config = dict(
    n_layer=12,
    d_model=160,
    n_head=8,
    n_kv_head=8,
    head_dim=32,
    d_mlp=640,
    vocab_size=2048,
    activation='gelu',
    norm='rmsnorm',
    norm_place='pre',
    norm_eps=1e-06,
    positions='rope',
    rope_base=10000.0,
    rope_fraction=0.5,
    qk_norm=True,
    attn_scale=0.178,
    bias='all',
    tie_embeddings='early',
    parallel_block=False,
    extras=['local attention windows', 'paired heads', 'gated attention', 'value embeddings', 'a smear gate', 'skips across layers', 'capped logits'],
    init='normal',
    init_std_qkv=0.06,
    init_std_o=0.0122,
    init_std_up=0.06,
    init_std_down=0.0122,
    init_out_by_depth=True,
    optimizer='muon_variant',
    lr=0.0116,
    lr_mult_o=4.0,
    beta1=0.9,
    lr_head=0.0108,
    warmup_steps=77,
    schedule='wsd',
    decay_fraction=0.734,
    decay_shape='linear',
    final_lr_fraction=0.1,
    batch_tokens=65536,
    seq_len=2048,
    doc_mask=True,
    train_tokens=202200000,
    steps=3086,
    dataset='wikipedia_en',
)
Each number is 500 + 50 x the weight over the matrix's rms, rounded and kept within 0 to 999. Layers, rows and columns count from 0. Numbers have three digits each.

# layer 7 attention output (transposed), 256x160, rms 0.161, rows 42-59, columns 80-159
546466467500560522523421488427500612460496475537406592499542499566461467547448521569479494515450548492489470550481422531579464461509445413542577612497442464389530530448631559562424485625550368485496584368528461523572505460490442539581442548
754516573461499451545479603565563374481505431647640419480503498435481430376556481562450416470598522655560576655462553540398370559514567488520471505596355533440623498396659515445416451578530507479472379382337383468506472587398411619538586491
499445487521465440411553463435550513453549507492473529525525501571593556458420434364478427647478517567425428349497535504490377417522519294454503512373476533341497489546567448577583536452609474465494550503519482480412519460466510472465500530
566487347496527556556563507459492531631799420553439686545350467607609635496503391600495486271452491485616455609619519512521613648493448478527437429179596403493645484413559641528675548443498507549549530468538500440337544570547407518606385469
481601461487511486463431496508409531625512491411549542497538618537541655489438522540492447379443555549425495421589487540454531357524550526394489421528420523609449597426497582466464519517379573417495517539401503470562505537537511465468493504
569573577645631334575499565596445527548550525448567392596603563435548609479521538464442419340537527571470472380344589606719422419583560544401501532475470544452445299439467495519500530349483420492534490527591301517582571470481606442520428573
438364498478514338384497561466408450515589524552460416528452568558608393509536562667588521516462535523714423305384511543459484513414539541513570547518553535508593560478559375535468507555487538545488486509485433627435360397468595551486568498
476556463476510467463601450372445601517407413468509608520464523589540341440383586475517585496475545381423432547483480447456521597478590508545450513538657449462414593503455609548546600529565453440423624602502448401522619544424537424628418401
634604651446409507526520462432547490536520538515458468546638483479510442506548391496579451529545532483528386479524447367456456498495493542474392536333439448647598477564638480500592431565525420515594490423530450472453502427532344520460676421
448403574532526494618487531488520564594606661448420396468543534617504453603510457509438538603505522506595445545610492408349529484490541491493433558564516529669563701599529496457599433392433515446472531451550547451497506458453484311469622356
699528516616475610475457550430548462599584517416549429445665571480510598482500579439493483442417393470480431554564524502576512466546558514512493552595502546495596376425316551431312407394611411356486575587439395471550556538440452521482454440
461468479605529466402668513491477520597473405470561478477468599399543438470460658559448536389550486606624539483377612543512571603472596527459469502342529459454535323529618503501694425480417603391486619502541463423435483544450653382540500550
430347582314413420476614546417628471387553463487494513551428418505369456581590517392554465406482412479462431575434383418523476565574585568477352290442603504459497553455415381497714536315612458663572528539417517569407478462378653639374459547
572494513468409504438581535541448499542410478471557482503434489309526513507428443511410444565519445603530542514561484519562433434455484488506358590316570551515461497548633506524590709403453563358533534544471664521538482630481435458560440502
452544528393419533474480533451359503610415540499512423459437560464464419500465582482418563501632457562433695613482559446492414362657449546552533539469402473502434458472509482585519433521422376477460541523588584553375359514593444524488407553
450525538488487518500645441398602562489464460461528481509401446449517577486464449547554531500575510463440551632538444433510506623516406528530369590620382469510620506563460434512571466512597682449564542669521522545474586401470517500513472487
479566577550457556525576466468502453507469510527573409507564419470461337332424468522557542494520511458439540394535617446667387413557491376616571429516554558389564529511450426386586408504569568469418487540543437411382534578537494672456442417
607477461422446515434432564419450427527525360473512331556478579417522340450444589449568457524476393588494392420537493496426472434397548583458564394444546516575474526470552428478552403402448522456506523540470413614390430573458481484352696490
# layer 7 attention value, 256x160, rms 0.0566, rows 43-59, columns 80-159
439375470565578535525505454543579525454470637472417471487491430510553523642637604520591536457463569449502405373515479505592510469492483499529515504551556385514457632549494503486511454531624319463478433520522531375509539479484493471468510563
499512463473450486455483489610479473513506549418554533435565549484533534590582441509512495417540469484461518544441536537565483435489526485519599522433513467588536505499424497413580535513450542575422611490509480560479511440467464541497516500
513603621412517460423547530515473585431426493528454417511451498495392531508493593458463502541482396586442558511474540654472554608501471478471552558513456488461436499456343505440487569461588582305521531412470425476531406435499481532362565542
447557539476549449557522503493615480432449433488508533405589507484400507488520479506414465515510508556459478469523487501460538473510480468509503540516540510554555390478469499457572553536425507544495540568497518539447468444472496557554477441
416427457531453492374554547435550477613502618523617497544450503442449374482557391488603501506567491494452493517627455458415540484607465526510484531524451471438453514451475437402389531481442581532524460577459578342467464487491439568520432470
467488465455546595525542407544551582388510563416561414483562413453416473566517368451450589449560537396453505546489530503578501465553461484511489471421430530571403536612528535464532537534571546453472537512505546513480543547432587455532551500
523494586487496508490497483562438507487550414514533511535396459500479491596511501493479446421521522493519589479664526506581506484499464534473591483527462538464463474496534520575567463565445530512460510526466557564525432552536480461429560499
495527495537508583519477622491419484463394498550491515487495593497584565479533513534638495457494475519527510494435655541463565465487403478492504498545558513517435458492502518475581491432469466538507525463406543469487511426431519521429502490
518465587491504517530521527536395515671434470439370515552479525410540577409518597418556477458474485584438486540469539582492539399479498672417504503498474536450503413578484553520550491398562388525589450436440581591450539482493508552435396517
454448495523493498438512545510472475586446487556491552465528438418509412453573430410476339432470580556411535413531471512536648532561509569372540471518565587469580546609524534597474495538456511616448356522530620456538469470515535561512544556
424452470438545432401458504462542516570562502540546448569571495527482565539576479403512493521614559386550470457499517484493492578425412483577533578568438415287397551449476618392483408520586487467472516539514605486500534537446454595399547525
563503414557399569520502446467499524429430579499501464545357558489583503353382477471624574488499482452522521499518543527482540467492584471507381445459534572493550536491458665526439638464436448356465474477532461502565500396497454537459596576
489461464517472425494519586547472513466532522535478462466513510601441513616456515533506478528544416541558402541488445458639438614559540405517486453539386449556546441468390553439470408470483496589445457497478417490472477523543528516452495476
504401468456555479518643540477453628444480484556556447426531450513522597522543517534447394540469628481486454546525470481461506584564555468447532456484482453475538371463416484554426418493602533546512518516476458503532491500484427438593486539
601523481603489432507451512501445505503524490471399405521476505524510500470487602447511435464462493466428517511510553554453516435602509512520469453480569545461411508491515533558523491508520439559526476456449518520476463571541471507461510653
551478594486492485435563527598451634602530430407469479451536490532455501510586497468455500449516531601476549387514467497439578478577556392497517450460508500478464529501537570446485412478547568432440497432557537594540579381481626552579528593
396350463582560558505530521497487426540383388474533536518482499468533545430472472520453557412470601418479478353577549402520485563448442472437428571509429607426362539508471618424569547557471503504419525500428531614508530509420527500562501478